{
  "n_kv_head": 1,
  "norm_eps": 1e-05,
  "attn_scale": 0.125,
  "tie_embeddings": false,
  "decay_shape": "pow"
}
Each number is 50 + 10 x the weight over its row's rms, rounded and kept within 0 to 99. Layers, rows and columns count from 0. The size before them is the row's rms in percent of the matrix's.

# o: layer 2 attention output (transposed), 576x384, rms 0.0555, rows 58-60,121-124,185-188,249-252,313-316,377-380,441-444,505-507,569-571, columns 0-191
# v: layer 2 attention value, 64x384, rms 0.0354, rows 58-60, columns 0-191
o121 101:31 36 52 51 37 22 62 61 55 36 37 47 63 57 64 54 49 46 59 59 56 67 59 47 64 70 55 71 61 42 61 50 42 75 55 36 63 36 52 58 41 58 55 54 51 51 53 60 54 44 55 58 55 62 45 38 61 44 50 56 29 57 67 58 48 37 46 49 62 51 48 52 30 61 43 59 69 62 55 53 34 55 42 46 44 52 58 39 38 65 59 51 56 36 54 61 45 54 33 69 44 52 43 40 55 42 36 37 56 49 65 53 41 43 35 57 55 52 44 60 44 62 59 42 55 52 55 38 44 43 48 40 28 57 72 37 62 34 64 41 58 37 51 48 49 41 55 35 53 44 59 44 47 40 55 46 46 58 47 45 60 57 47 40 46 37 49 46 56 52 48 51 68 23 47 59 59 47 45 55 54 50 26 54 49 24 44 41 43 52 58 51
o185 099:43 46 49 53 49 43 50 47 46 58 51 52 35 46 46 43 68 51 54 44 40 47 37 40 65 52 34 58 51 33 39 30 77 61 65 40 63 59 35 54 38 52 40 49 56 32 32 53 55 48 48 51 54 43 55 55 55 67 45 52 53 47 49 50 35 40 44 37 57 52 52 59 52 63 64 70 53 48 38 40 53 62 30 58 44 38 79 51 56 60 57 43 60 46 50 40 21 45 48 60 78 54 66 59 64 54 65 55 55 52 45 39 41 61 45 43 57 59 51 58 48 40 54 47 57 39 54 50 57 52 38 31 29 33 51 60 47 43 53 62 46 41 32 50 46 42 69 44 61 50 49 51 54 76 46 49 67 55 44 44 49 49 53 60 43 47 74 29 47 49 56 55 43 47 45 45 37 36 44 69 45 37 41 56 62 55 48 49 53 46 51 56
o249 095:34 53 49 54 34 52 54 38 59 38 43 54 53 58 40 49 54 54 57 43 48 53 57 59 54 27 44 38 50 50 66 41 62 30 55 47 29 60 47 35 44 44 48 59 56 49 50 52 72 53 38 64 50 59 43 58 62 58 72 39 63 45 44 41 40 57 36 39 50 60 50 53 50 63 39 43 52 37 65 57 60 47 47 61 45 27 47 59 57 45 47 50 54 55 54 59 57 60 37 52 43 53 54 47 60 54 61 54 39 41 41 43 43 50 38 67 52 37 56 59 55 30 56 43 30 38 43 53 55 51 58 66 61 41 40 50 53 41 49 49 31 57 37 32 52 50 51 49 63 51 46 63 49 50 40 52 70 50 59 62 41 41 50 60 39 47 59 61 39 58 64 55 43 64 49 37 18 71 58 43 48 39 32 47 57 57 36 41 52 59 55 51
o313 100:58 49 50 25 46 54 42 59 46 37 40 40 51 45 40 51 49 68 40 50 45 76 44 76 59 59 52 55 42 75 34 59 35 52 46 49 49 38 66 38 55 41 28 42 44 72 50 49 52 40 48 50 43 50 32 55 55 50 53 53 32 46 51 48 50 69 62 45 65 46 45 62 48 56 53 53 50 43 45 46 44 42 56 51 41 46 40 40 53 30 59 60 47 40 42 34 55 53 55 28 47 47 75 56 61 44 46 29 66 53 45 39 51 60 57 41 49 54 52 34 50 48 52 55 52 50 58 60 64 41 66 61 84 56 46 50 28 45 55 57 54 48 46 56 62 54 49 67 59 42 47 67 45 38 54 45 45 60 62 48 40 45 56 54 58 61 45 61 46 30 56 60 60 59 57 48 50 57 57 52 62 47 52 53 62 55 58 53 53 56 51 37
o377 102:59 83 55 55 50 66 51 40 63 50 44 53 61 42 58 55 36 44 56 60 53 62 54 58 35 49 57 43 68 46 45 60 41 52 57 59 33 44 50 64 53 46 40 61 38 39 60 47 35 49 67 37 51 40 36 58 41 46 51 46 43 57 65 49 55 71 63 47 35 72 47 36 56 49 56 48 39 45 48 58 54 45 39 41 59 40 43 53 43 58 42 61 43 59 51 37 56 72 53 55 42 32 42 43 46 66 53 52 54 69 44 31 44 30 61 58 45 34 57 47 49 55 37 53 43 59 22 31 54 41 60 35 46 50 53 54 67 58 27 39 31 53 60 67 60 53 59 57 41 63 53 44 36 47 57 73 49 52 44 51 51 48 34 54 47 40 44 47 62 59 41 42 49 45 41 53 60 35 37 62 41 56 52 41 40 64 54 47 54 65 54 42
o441 100:64 60 37 40 59 39 65 53 54 47 57 44 41 57 48 40 68 46 26 49 58 45 54 54 30 43 56 51 58 45 58 54 57 28 65 49 52 52 48 40 60 47 42 50 42 56 43 39 57 42 51 36 61 51 49 40 50 64 42 37 69 64 57 37 51 49 54 52 61 36 40 62 60 50 41 46 49 64 65 53 58 53 49 44 72 52 41 42 52 41 54 45 43 61 46 74 51 54 44 46 55 52 55 58 41 51 60 50 57 39 52 58 51 52 53 76 48 43 44 64 37 59 48 49 52 54 67 48 57 48 55 53 57 60 51 70 46 41 46 56 52 51 57 28 42 45 58 63 50 37 57 56 55 47 65 39 56 40 33 60 68 43 44 38 35 60 74 42 45 49 51 34 55 56 52 59 36 49 53 46 38 51 58 54 45 53 56 49 64 64 35 57
o505 107:61 55 58 42 37 60 40 56 54 51 62 47 46 54 53 63 21 52 74 42 60 58 65 48 58 44 41 47 52 63 58 62 40 41 52 50 65 60 56 41 48 53 35 33 60 72 75 56 45 55 53 58 39 59 57 44 37 52 71 50 49 52 52 38 36 41 47 50 54 56 67 39 59 30 56 56 43 50 53 49 51 48 36 69 33 52 43 53 62 66 67 30 39 51 47 49 74 49 46 43 56 63 38 51 36 46 47 46 40 56 46 40 52 37 51 44 70 31 27 53 63 53 44 50 45 62 52 41 60 56 57 51 42 49 46 50 29 42 58 69 69 53 56 61 68 45 63 60 62 35 47 43 60 56 42 37 29 29 55 47 46 52 60 40 51 46 47 56 60 42 43 44 39 41 57 46 50 56 53 52 35 46 56 64 37 66 56 54 37 28 58 37
o569 108:50 44 50 53 60 56 52 46 58 52 58 53 58 44 46 54 50 52 49 22 61 29 58 58 39 31 44 50 44 58 56 50 46 46 44 63 59 48 44 63 53 53 45 64 56 47 40 55 38 44 43 61 46 61 54 72 50 50 53 55 45 33 39 40 58 45 66 53 42 45 65 63 38 38 56 45 27 48 45 48 40 57 54 47 68 47 57 65 49 45 43 62 42 51 47 40 39 38 52 43 47 59 50 74 45 43 52 62 43 64 61 47 34 43 48 56 45 37 53 46 37 56 45 51 50 61 64 65 34 45 35 53 52 61 30 54 49 74 47 74 50 44 47 55 51 57 45 59 55 56 41 42 44 28 52 64 44 52 73 25 66 50 54 49 55 60 54 56 54 59 52 47 38 52 58 28 66 40 39 72 69 54 58 58 67 59 34 51 47 42 45 43
v58 101:56 50 59 48 54 41 49 59 52 66 39 62 73 52 39 48 60 52 26 48 60 58 43 45 57 57 58 50 55 66 39 52 58 51 51 50 44 76 46 53 34 52 64 39 35 57 65 41 46 50 56 55 67 54 49 55 44 49 50 51 72 59 51 42 69 38 64 49 43 52 47 38 68 45 67 42 70 47 49 51 48 30 42 58 56 52 46 59 42 34 50 53 49 53 29 69 53 50 53 48 50 45 51 55 57 54 57 52 37 56 50 25 44 36 58 58 73 45 62 68 34 52 48 51 39 65 41 37 45 43 47 53 55 48 59 55 46 48 70 32 51 58 67 36 32 60 48 63 43 40 56 46 48 45 73 54 60 41 59 53 61 53 56 52 56 70 58 37 51 55 44 56 65 46 45 41 57 47 42 63 52 62 42 53 49 46 66 62 50 63 51 36
o58 107:38 45 47 59 46 61 71 57 38 57 57 26 57 45 57 50 51 74 51 46 35 48 34 38 56 55 48 53 64 49 60 51 49 39 48 59 72 63 50 50 57 61 45 55 49 59 49 61 49 37 47 53 59 40 62 45 52 38 76 62 39 53 53 60 68 55 60 59 42 46 57 52 42 48 43 46 43 40 45 38 52 54 31 47 65 60 59 26 56 49 52 69 48 62 61 58 28 53 53 40 53 41 41 60 55 35 35 48 42 56 35 54 44 46 39 57 40 50 38 58 45 54 47 44 46 44 50 58 48 42 37 60 51 57 51 43 37 68 57 54 39 66 49 48 49 43 44 35 44 43 37 39 63 64 50 28 63 32 55 71 54 53 34 55 39 56 56 72 59 43 37 59 40 74 57 54 31 57 36 55 49 61 51 38 52 49 56 49 31 34 36 52
o122 102:39 62 60 47 39 53 41 52 39 46 42 46 52 60 60 48 55 51 73 35 47 21 40 36 58 54 43 71 44 46 50 52 61 67 70 43 43 51 44 49 31 40 50 54 44 80 41 58 31 41 45 50 45 49 39 52 38 57 54 61 60 45 55 58 52 41 66 54 52 75 57 54 55 44 65 55 62 54 44 57 36 31 60 51 41 50 39 68 41 54 63 56 46 60 61 51 52 58 49 42 40 66 52 47 48 57 60 47 37 57 59 47 74 57 60 47 61 50 60 48 53 48 42 48 51 42 35 32 42 46 24 38 64 46 56 47 53 61 60 35 38 59 52 26 42 44 38 53 45 53 37 50 52 44 47 51 53 49 66 50 70 50 49 55 46 40 46 40 53 49 53 43 38 39 40 61 25 44 56 52 54 24 56 47 53 47 61 47 53 42 40 60
o186 095:58 69 27 49 54 52 56 28 65 51 42 35 38 56 35 50 48 45 58 58 71 64 57 62 60 44 54 37 76 31 52 64 58 52 47 59 27 56 63 51 78 40 57 59 64 34 42 42 53 49 71 51 62 41 55 59 33 58 39 51 40 37 42 43 51 62 41 54 52 57 79 35 45 47 40 60 49 65 44 29 52 40 51 43 58 57 41 39 32 59 57 34 57 39 51 49 55 41 38 41 53 49 45 64 37 42 54 33 49 68 39 55 62 53 61 57 63 58 36 51 41 49 48 46 27 52 60 48 34 55 45 43 55 40 36 57 48 59 58 53 56 60 47 42 47 46 66 63 36 39 66 70 57 52 54 42 54 48 52 58 35 61 52 56 62 45 42 59 48 52 73 37 54 54 29 39 46 53 53 45 54 50 28 74 40 47 40 51 53 52 49 70
o250 089:52 32 49 50 38 55 49 52 46 55 41 56 64 59 52 61 57 51 46 41 42 51 56 46 58 43 56 51 53 60 72 43 49 53 24 52 55 49 60 38 24 41 54 52 47 25 55 42 47 35 63 43 47 45 36 29 41 58 49 59 57 56 55 42 60 64 54 58 45 43 33 41 36 44 84 52 42 45 44 52 53 47 43 56 48 56 44 59 67 49 49 44 52 55 65 44 39 44 64 66 51 45 60 59 51 63 63 49 45 28 43 57 31 38 30 56 42 43 57 61 34 46 53 50 42 53 37 62 32 42 59 30 30 40 48 75 53 57 43 53 39 39 54 36 50 42 29 45 30 47 45 51 61 40 60 56 55 45 39 38 60 44 45 31 45 56 58 47 50 60 43 39 48 49 41 57 51 65 48 48 56 39 46 68 62 33 53 55 53 54 58 51
o314 096:66 51 49 66 50 50 49 66 56 53 68 76 51 44 61 52 51 44 44 51 64 15 63 49 46 48 55 51 39 62 33 50 49 48 40 41 48 60 45 48 69 58 42 54 67 39 48 47 57 82 46 47 49 58 54 55 54 45 52 40 48 49 27 38 63 58 59 38 50 52 45 57 58 49 58 38 36 40 53 64 52 62 35 62 47 56 66 58 58 39 35 51 50 41 37 16 55 55 55 63 56 36 63 55 54 45 39 63 44 53 53 73 55 63 30 29 34 59 46 44 58 46 66 54 63 65 53 44 52 49 66 24 68 70 47 48 48 41 47 42 65 30 38 47 56 70 40 41 62 50 49 67 30 43 53 56 32 59 45 51 58 42 42 46 45 50 66 45 42 25 45 33 30 41 48 62 33 65 65 64 54 55 36 46 47 52 45 53 39 42 35 37
o378 097:50 56 37 53 29 37 46 62 41 56 38 64 37 37 50 41 66 58 61 52 44 45 58 40 71 48 64 56 45 64 27 46 45 53 66 47 51 32 38 50 42 57 56 36 40 35 56 50 35 48 48 47 42 50 31 51 63 47 55 44 47 45 50 52 36 63 48 56 59 53 54 62 57 63 55 42 57 42 48 46 47 34 51 39 65 45 59 43 54 62 63 50 36 54 62 42 49 43 44 42 66 52 40 43 46 53 43 61 51 49 68 58 18 37 40 60 59 53 41 41 55 32 58 51 58 51 66 55 58 33 55 70 56 42 52 34 63 48 57 71 45 48 65 48 52 55 55 37 45 60 37 36 65 51 61 66 38 66 44 49 50 34 46 46 50 57 50 30 37 73 35 55 47 46 53 45 57 40 45 56 61 47 60 38 43 69 47 42 43 45 45 47
o442 103:41 49 67 48 58 52 47 51 58 30 63 52 57 63 47 43 42 58 25 53 54 57 35 50 57 56 39 36 52 53 50 49 52 64 42 49 45 56 52 52 48 64 33 48 56 56 46 51 63 43 56 45 55 37 57 77 58 46 48 35 51 63 62 52 41 43 52 75 54 50 52 39 45 55 54 40 65 74 62 53 43 52 68 57 58 44 44 42 52 45 34 47 33 63 35 47 70 45 55 45 37 39 40 46 34 45 51 52 48 51 27 45 34 53 62 27 46 51 48 22 52 67 41 43 44 42 55 28 51 59 58 55 56 51 75 66 56 58 23 46 65 43 41 44 63 51 55 60 67 47 66 60 44 46 46 55 63 32 61 50 33 61 48 54 56 38 52 50 53 49 39 47 74 56 54 49 51 49 46 50 45 52 51 52 58 49 60 46 49 66 50 47
o506 098:62 48 48 49 48 39 39 50 37 55 62 50 57 45 54 57 43 58 55 54 54 44 63 43 46 27 50 53 37 71 59 60 47 40 43 52 34 47 65 50 47 53 60 35 57 42 53 50 56 50 52 44 64 54 56 28 58 50 40 62 53 69 46 57 42 37 39 43 61 57 45 43 60 49 34 47 45 45 30 46 41 42 58 49 54 30 49 28 40 62 62 46 66 30 77 52 72 53 55 70 51 66 42 38 34 62 44 41 52 35 49 56 55 55 57 65 44 34 35 46 59 63 51 39 59 39 48 54 64 49 50 48 66 53 35 47 51 45 42 75 49 55 59 50 50 40 67 55 68 58 51 36 50 33 49 74 45 55 49 27 42 38 52 35 49 51 47 51 47 55 63 52 41 47 48 46 50 47 51 39 57 47 50 73 47 44 44 40 49 32 41 50
o570 091:60 57 53 45 56 50 64 47 61 54 40 38 48 45 42 31 53 58 50 71 47 26 41 64 43 52 61 53 52 39 71 41 38 42 52 47 44 34 49 60 54 47 51 32 56 51 42 51 60 40 48 49 48 72 57 52 44 27 57 39 49 68 40 58 50 54 50 61 57 46 32 52 43 46 61 50 40 59 45 61 42 40 43 38 55 47 31 67 45 36 50 55 32 50 48 54 53 49 56 66 69 47 51 47 54 48 64 37 46 51 65 54 43 59 53 48 58 49 52 49 36 47 43 53 55 50 32 44 55 53 38 49 40 42 56 44 50 50 48 39 65 34 43 70 49 39 45 50 69 63 38 51 53 58 39 46 53 55 56 56 23 48 80 59 41 53 61 63 55 62 58 47 48 51 42 52 50 48 54 41 42 55 53 32 45 50 33 45 39 68 44 76
v59 101:41 47 44 61 49 42 61 43 44 58 43 41 40 62 65 47 37 76 68 49 56 28 69 69 73 43 36 39 47 43 37 47 54 57 58 50 43 35 45 36 48 46 46 45 48 35 55 56 71 62 44 46 57 52 58 52 50 36 59 61 55 54 46 46 43 35 41 62 46 71 59 50 26 48 55 58 43 49 69 57 44 49 44 42 58 61 61 59 48 43 26 54 39 52 50 35 54 55 50 50 38 49 44 43 60 53 39 51 47 47 41 47 59 34 54 63 29 42 36 40 35 45 56 63 45 54 59 66 44 67 56 47 56 50 54 56 51 44 61 37 56 63 50 44 43 45 44 42 61 50 38 52 46 58 46 49 49 45 55 52 51 56 44 59 54 35 48 47 49 62 51 47 68 55 42 47 42 53 50 45 56 46 55 60 73 44 58 62 51 52 52 53
o59 105:47 56 45 57 46 46 40 48 40 56 38 57 44 46 58 35 51 58 59 41 58 62 54 28 59 50 59 65 49 53 47 55 33 68 30 45 22 52 53 49 50 52 38 73 53 41 51 66 56 54 59 54 42 48 47 44 42 39 40 54 37 27 54 42 69 47 56 44 39 28 59 54 63 40 42 69 60 54 48 69 54 34 48 48 61 47 40 56 52 43 59 68 45 51 55 57 53 56 51 49 61 44 39 68 37 63 38 59 45 37 41 57 37 55 54 50 59 51 62 37 47 72 67 51 53 34 42 30 49 41 55 44 36 61 49 51 55 46 49 47 59 37 43 32 41 47 43 52 51 49 52 47 47 55 56 53 51 49 68 50 31 45 62 59 48 38 38 62 43 55 32 29 55 47 50 57 46 67 25 42 30 34 60 43 40 37 57 47 60 58 37 63
o123 093:51 20 56 80 45 60 53 51 40 39 39 44 52 49 55 27 49 57 48 52 37 48 40 56 74 51 65 57 52 42 60 48 43 44 66 57 62 45 37 42 49 38 47 37 45 50 39 51 73 55 33 51 57 52 66 53 33 47 48 64 46 53 55 46 48 61 55 43 51 71 49 64 47 51 73 56 46 55 54 56 43 64 54 50 51 53 35 45 53 36 38 50 51 50 50 48 46 33 67 36 50 51 49 44 40 66 38 54 49 45 37 49 66 44 50 39 48 40 57 63 50 44 46 39 30 45 63 38 39 37 51 68 45 45 65 58 34 32 48 37 52 55 63 50 60 39 44 50 61 47 44 53 67 43 60 52 65 52 53 49 57 51 59 42 60 41 57 49 54 64 42 63 60 58 54 42 51 57 46 40 42 47 60 53 46 47 50 54 78 73 60 46
o187 085:55 56 52 35 39 37 46 60 54 33 56 65 52 31 58 58 45 47 41 56 29 43 52 53 60 61 48 31 68 58 50 46 47 48 51 50 66 56 53 56 47 44 52 50 29 46 51 43 39 40 34 55 43 59 46 59 55 51 66 62 65 64 28 63 41 39 36 57 52 47 38 62 43 43 46 34 45 61 41 46 50 55 67 35 57 54 47 60 53 51 57 59 41 45 51 59 49 53 50 33 62 31 66 53 49 41 39 72 52 47 47 42 40 38 35 61 64 36 58 67 39 35 42 63 64 65 42 40 35 51 42 52 64 68 52 41 57 59 46 31 53 54 45 48 56 34 51 48 52 54 64 45 42 49 53 42 42 51 49 57 56 55 52 54 53 60 43 76 44 40 40 60 57 48 48 38 57 45 64 39 58 52 45 53 55 41 69 43 28 24 68 56
o251 101:37 60 58 47 46 59 41 46 30 53 48 42 47 55 53 44 38 42 51 47 48 68 42 46 46 33 60 49 70 56 48 53 47 49 52 48 60 56 35 36 49 55 33 43 59 52 52 58 57 55 54 50 51 70 50 59 52 64 47 38 50 37 49 55 37 62 67 47 47 39 49 35 49 50 42 58 31 51 42 53 58 55 45 71 58 60 43 67 50 31 41 46 36 45 41 26 53 66 50 58 53 41 47 45 49 48 54 46 44 58 59 57 54 49 36 35 51 57 56 47 58 55 59 57 59 56 47 36 53 70 67 47 44 41 47 48 39 42 44 50 41 47 43 45 47 63 69 58 38 51 43 43 62 53 63 51 54 29 52 53 74 54 61 51 63 45 62 48 53 58 43 45 62 48 31 65 42 49 49 56 58 55 58 55 35 48 45 52 33 60 61 48
o315 090:60 23 58 27 66 54 50 47 46 60 60 60 50 33 51 57 46 23 48 52 37 46 43 51 30 62 64 55 46 48 55 37 53 51 45 60 43 51 63 47 61 49 52 54 67 57 44 45 53 59 67 46 26 51 46 43 59 64 55 48 45 41 47 51 40 50 64 47 57 73 48 51 62 50 56 39 57 43 52 52 39 45 53 53 35 39 55 39 35 65 54 56 50 45 40 43 54 58 53 60 35 46 45 48 35 56 54 50 57 46 57 47 54 64 60 45 44 35 56 45 52 45 51 49 45 51 64 62 36 43 41 46 48 61 38 36 43 55 53 38 55 37 39 54 62 33 54 38 48 40 41 54 40 70 40 52 50 64 60 64 46 42 66 34 47 65 63 45 50 51 44 54 43 41 44 60 58 38 59 58 58 55 45 54 51 59 41 61 50 52 52 35
o379 095:48 65 57 55 53 59 55 51 44 47 44 59 56 42 29 61 59 50 34 41 59 57 69 49 42 50 66 45 49 47 59 55 56 44 55 26 41 46 44 58 48 55 63 56 57 53 44 48 49 50 46 59 59 35 48 61 70 34 40 47 49 50 47 49 59 47 67 68 36 45 51 44 52 37 64 23 46 34 52 52 48 30 49 46 47 35 49 45 25 49 55 53 49 50 52 40 33 46 43 58 71 67 47 49 40 55 63 25 41 55 56 41 48 60 34 60 37 47 50 53 49 59 55 48 46 52 57 43 51 70 57 53 42 49 45 54 53 52 49 39 34 48 48 64 48 48 58 64 45 54 45 52 56 50 40 58 54 51 56 55 66 51 45 64 45 42 48 62 68 50 52 55 31 47 47 51 32 34 46 50 41 41 60 38 40 63 53 51 52 45 47 57
o443 097:38 55 50 38 59 53 50 64 62 46 71 59 64 72 47 64 28 54 61 49 36 65 61 46 62 50 52 59 39 50 49 39 55 45 60 48 58 61 42 41 47 48 43 45 52 44 59 57 54 45 45 59 59 36 39 35 34 67 53 48 37 56 58 33 50 54 59 60 50 40 62 44 40 40 53 60 65 67 29 50 59 38 58 38 50 54 52 55 46 48 36 42 70 49 53 40 54 55 35 53 39 65 64 42 73 42 49 67 49 41 50 57 33 30 46 63 54 52 42 54 63 52 38 45 49 42 65 55 67 34 55 50 66 33 42 63 60 35 45 51 27 39 45 44 55 57 41 49 41 52 38 69 42 47 43 62 51 57 54 63 35 43 36 58 44 52 71 24 48 41 57 54 49 51 45 49 53 45 37 50 47 44 52 41 61 57 38 58 32 47 39 56
o507 085:50 70 59 43 62 63 46 48 74 60 46 58 36 39 51 55 62 41 58 58 68 46 55 42 46 63 31 37 43 47 38 33 58 47 51 36 45 57 64 47 51 37 58 47 50 47 65 38 49 51 41 50 48 52 34 44 58 48 53 45 55 66 42 42 52 59 36 53 50 36 53 40 51 62 72 28 42 61 48 42 53 52 30 54 53 67 45 57 54 43 58 75 51 32 63 52 67 57 58 53 46 44 45 57 53 42 42 42 50 56 56 54 39 55 48 39 42 60 39 57 49 51 65 53 47 59 38 67 51 28 49 46 50 36 36 48 49 43 58 48 63 61 55 62 60 41 62 42 45 60 37 24 54 47 56 44 36 54 39 34 42 49 48 40 45 62 47 47 48 40 53 56 38 43 55 26 59 50 50 37 66 51 50 61 43 63 50 47 37 42 46 68
o571 098:49 60 49 36 45 51 49 38 49 47 46 37 23 52 54 34 46 45 45 49 51 62 44 51 59 45 43 48 51 64 49 73 61 28 29 54 41 58 41 47 52 38 60 46 51 67 50 48 54 38 35 50 51 63 65 58 35 52 52 44 60 49 67 71 68 46 58 37 37 61 49 61 64 57 47 39 46 44 35 44 37 53 66 58 58 38 63 43 58 63 40 36 44 53 44 64 57 67 62 55 54 31 53 61 43 52 57 53 37 62 32 47 49 53 56 56 43 56 48 45 53 49 63 54 54 38 24 41 67 47 51 46 59 50 54 32 38 62 63 68 36 49 61 33 42 24 52 63 58 40 38 46 54 58 63 46 41 51 43 63 43 44 39 59 37 45 42 54 62 40 59 57 46 60 56 50 37 59 56 55 46 58 57 47 51 63 52 53 48 51 48 50
v60 106:55 59 59 45 43 38 52 50 51 56 56 53 41 50 60 40 43 53 43 61 53 34 27 57 47 49 55 72 41 48 50 77 41 53 50 46 50 55 50 46 42 56 53 47 35 54 65 49 51 53 61 44 51 53 58 51 48 52 45 63 44 50 51 47 43 45 57 47 36 60 40 64 32 28 50 44 42 58 58 61 47 56 51 49 54 53 72 45 62 62 48 39 62 50 45 44 63 38 34 59 50 40 38 60 50 67 46 55 42 49 44 42 55 72 50 47 55 58 62 51 55 43 32 48 47 51 43 31 59 59 46 52 44 61 48 73 63 35 45 52 45 52 38 29 39 60 58 51 55 45 68 37 49 33 48 53 69 38 40 25 52 65 54 36 35 55 56 55 44 74 56 55 50 53 56 54 55 39 59 66 32 61 54 43 55 47 32 59 46 53 54 65
o60 108:73 47 54 35 69 39 78 51 49 64 63 43 52 62 54 56 53 33 36 39 46 45 64 37 50 44 60 62 37 53 53 39 38 43 41 59 33 58 46 54 60 43 56 34 54 39 29 52 35 60 38 40 50 55 52 55 51 24 66 51 36 48 42 50 47 55 44 56 40 53 59 63 43 55 34 66 54 46 34 50 58 49 19 40 38 49 52 43 25 48 55 48 59 46 54 44 40 52 69 54 60 38 39 70 59 44 43 58 43 62 46 52 37 59 63 61 41 53 56 52 35 71 38 62 55 46 22 51 53 57 51 44 57 43 52 38 33 53 65 35 46 73 43 45 54 49 57 41 38 59 48 53 39 48 53 49 55 51 55 66 49 68 57 73 56 55 49 49 63 41 30 41 59 52 43 35 32 49 38 60 55 30 49 65 61 42 57 44 54 41 54 50
o124 113:43 61 67 43 67 47 23 55 38 50 49 61 47 49 67 43 53 55 65 31 51 51 38 61 52 40 59 58 63 46 47 60 60 68 52 60 39 60 42 42 34 53 50 61 57 49 55 59 38 59 36 53 53 56 53 39 41 44 44 44 64 35 23 44 51 44 58 58 46 40 37 69 50 41 48 52 38 49 56 60 48 57 53 50 65 54 56 44 48 79 49 42 54 37 62 49 56 41 40 50 60 44 34 47 51 46 56 74 65 64 54 52 47 34 39 52 28 53 32 42 54 36 49 59 68 56 53 42 55 50 58 41 67 48 53 47 37 56 33 78 50 52 61 37 43 55 54 69 49 58 61 38 42 51 51 43 51 46 42 33 62 53 67 46 41 41 42 47 58 49 69 50 45 51 40 56 58 53 53 46 40 43 62 49 43 69 40 57 51 65 61 63
o188 123:53 51 47 31 49 53 63 44 50 58 56 38 41 54 48 66 35 54 61 50 55 51 54 47 47 43 50 48 54 62 63 41 44 55 60 61 12 38 44 36 34 58 50 54 50 61 73 46 39 66 48 65 69 50 59 56 59 49 68 37 49 22 60 46 55 48 21 53 65 52 25 36 67 53 60 49 35 38 50 40 60 37 55 64 58 46 55 60 48 57 36 43 33 45 40 54 70 48 50 54 44 66 43 52 45 38 61 36 51 69 50 59 51 45 43 52 54 43 34 43 59 32 52 46 47 57 45 48 66 46 52 33 61 50 54 36 41 32 57 61 49 50 57 52 57 61 56 62 44 45 47 57 49 36 56 59 54 41 57 32 42 61 50 46 58 50 38 64 60 50 66 35 49 45 37 41 38 43 56 61 58 42 65 45 59 44 59 51 61 67 62 63
o252 087:56 64 43 55 36 56 36 54 56 44 58 67 30 49 41 56 51 53 68 55 46 39 43 41 58 62 34 35 53 62 40 61 69 38 59 56 39 52 48 50 46 63 31 78 43 72 42 40 41 47 43 56 54 53 50 58 62 59 48 30 46 52 41 42 36 36 39 34 46 48 53 58 54 44 29 55 50 42 40 54 49 48 51 47 51 47 51 52 53 68 28 42 26 31 52 56 37 53 60 55 38 51 49 56 38 45 37 59 54 46 41 37 45 48 53 62 60 55 65 51 45 57 45 51 55 59 55 40 60 49 59 54 51 55 46 49 86 55 36 62 53 55 69 46 40 55 60 39 55 71 76 37 73 63 52 58 44 46 50 46 44 36 56 42 55 51 45 48 45 50 30 51 39 49 65 43 56 47 46 47 42 68 46 30 59 49 46 50 43 43 35 44
o316 093:56 42 59 52 49 56 54 47 42 44 35 43 71 49 30 32 64 58 57 54 47 38 53 49 46 41 55 28 43 29 49 56 37 26 41 42 72 62 46 71 55 59 43 58 45 42 19 38 66 42 70 41 60 49 52 50 55 37 35 57 35 43 52 52 27 58 73 49 47 66 58 71 62 24 64 47 51 38 47 57 58 52 45 45 51 41 35 51 48 43 46 49 58 50 54 34 43 56 52 57 64 75 56 48 32 35 55 65 46 41 49 43 55 66 62 33 55 47 62 46 35 45 53 40 46 42 64 56 43 40 59 46 49 58 57 59 54 61 43 31 52 61 50 58 61 47 55 38 59 36 68 55 62 50 46 46 53 58 48 61 59 61 44 56 50 62 42 54 39 67 53 56 58 52 56 51 59 30 32 46 59 36 50 60 35 32 67 48 48 44 62 48
o380 099:41 50 51 64 69 67 67 59 35 45 58 49 62 57 49 25 44 46 35 57 48 22 46 44 57 51 53 58 38 48 49 53 46 56 51 51 47 49 49 44 51 38 57 44 34 41 48 55 63 41 52 52 53 37 49 42 50 46 53 51 57 71 48 44 51 60 65 26 56 56 53 37 45 68 64 53 36 42 47 54 19 41 56 31 44 55 56 42 40 41 53 42 57 41 60 41 51 56 55 51 47 58 49 42 35 55 30 34 30 32 55 48 53 43 45 52 32 52 58 82 52 66 56 42 35 56 58 51 47 47 62 39 53 48 56 36 50 53 48 37 26 44 41 38 44 59 42 52 38 38 48 45 61 48 37 49 46 47 49 65 62 43 58 63 48 44 54 54 46 51 65 49 33 47 63 50 42 48 53 56 48 48 65 45 51 55 44 22 53 41 51 61
o444 104:46 64 55 43 45 49 43 47 65 56 48 49 63 49 53 45 58 43 60 52 55 36 64 56 49 43 43 49 38 43 50 45 62 53 38 56 43 25 45 35 64 47 43 83 55 39 52 56 51 37 45 59 52 52 55 65 48 57 43 53 40 40 42 41 49 55 66 46 44 52 46 48 45 47 57 49 52 63 62 48 59 47 48 48 55 54 46 42 70 38 59 61 55 65 42 56 46 42 58 55 47 33 63 50 71 61 33 70 45 61 55 45 41 51 38 44 71 64 41 60 51 63 52 61 33 58 47 57 48 59 46 65 37 51 44 62 55 53 71 62 57 45 45 53 40 29 43 60 49 30 49 43 36 38 51 51 47 53 44 50 51 66 42 46 68 47 60 39 59 45 41 65 44 48 57 57 43 33 67 56 52 54 64 44 50 56 43 45 48 37 43 46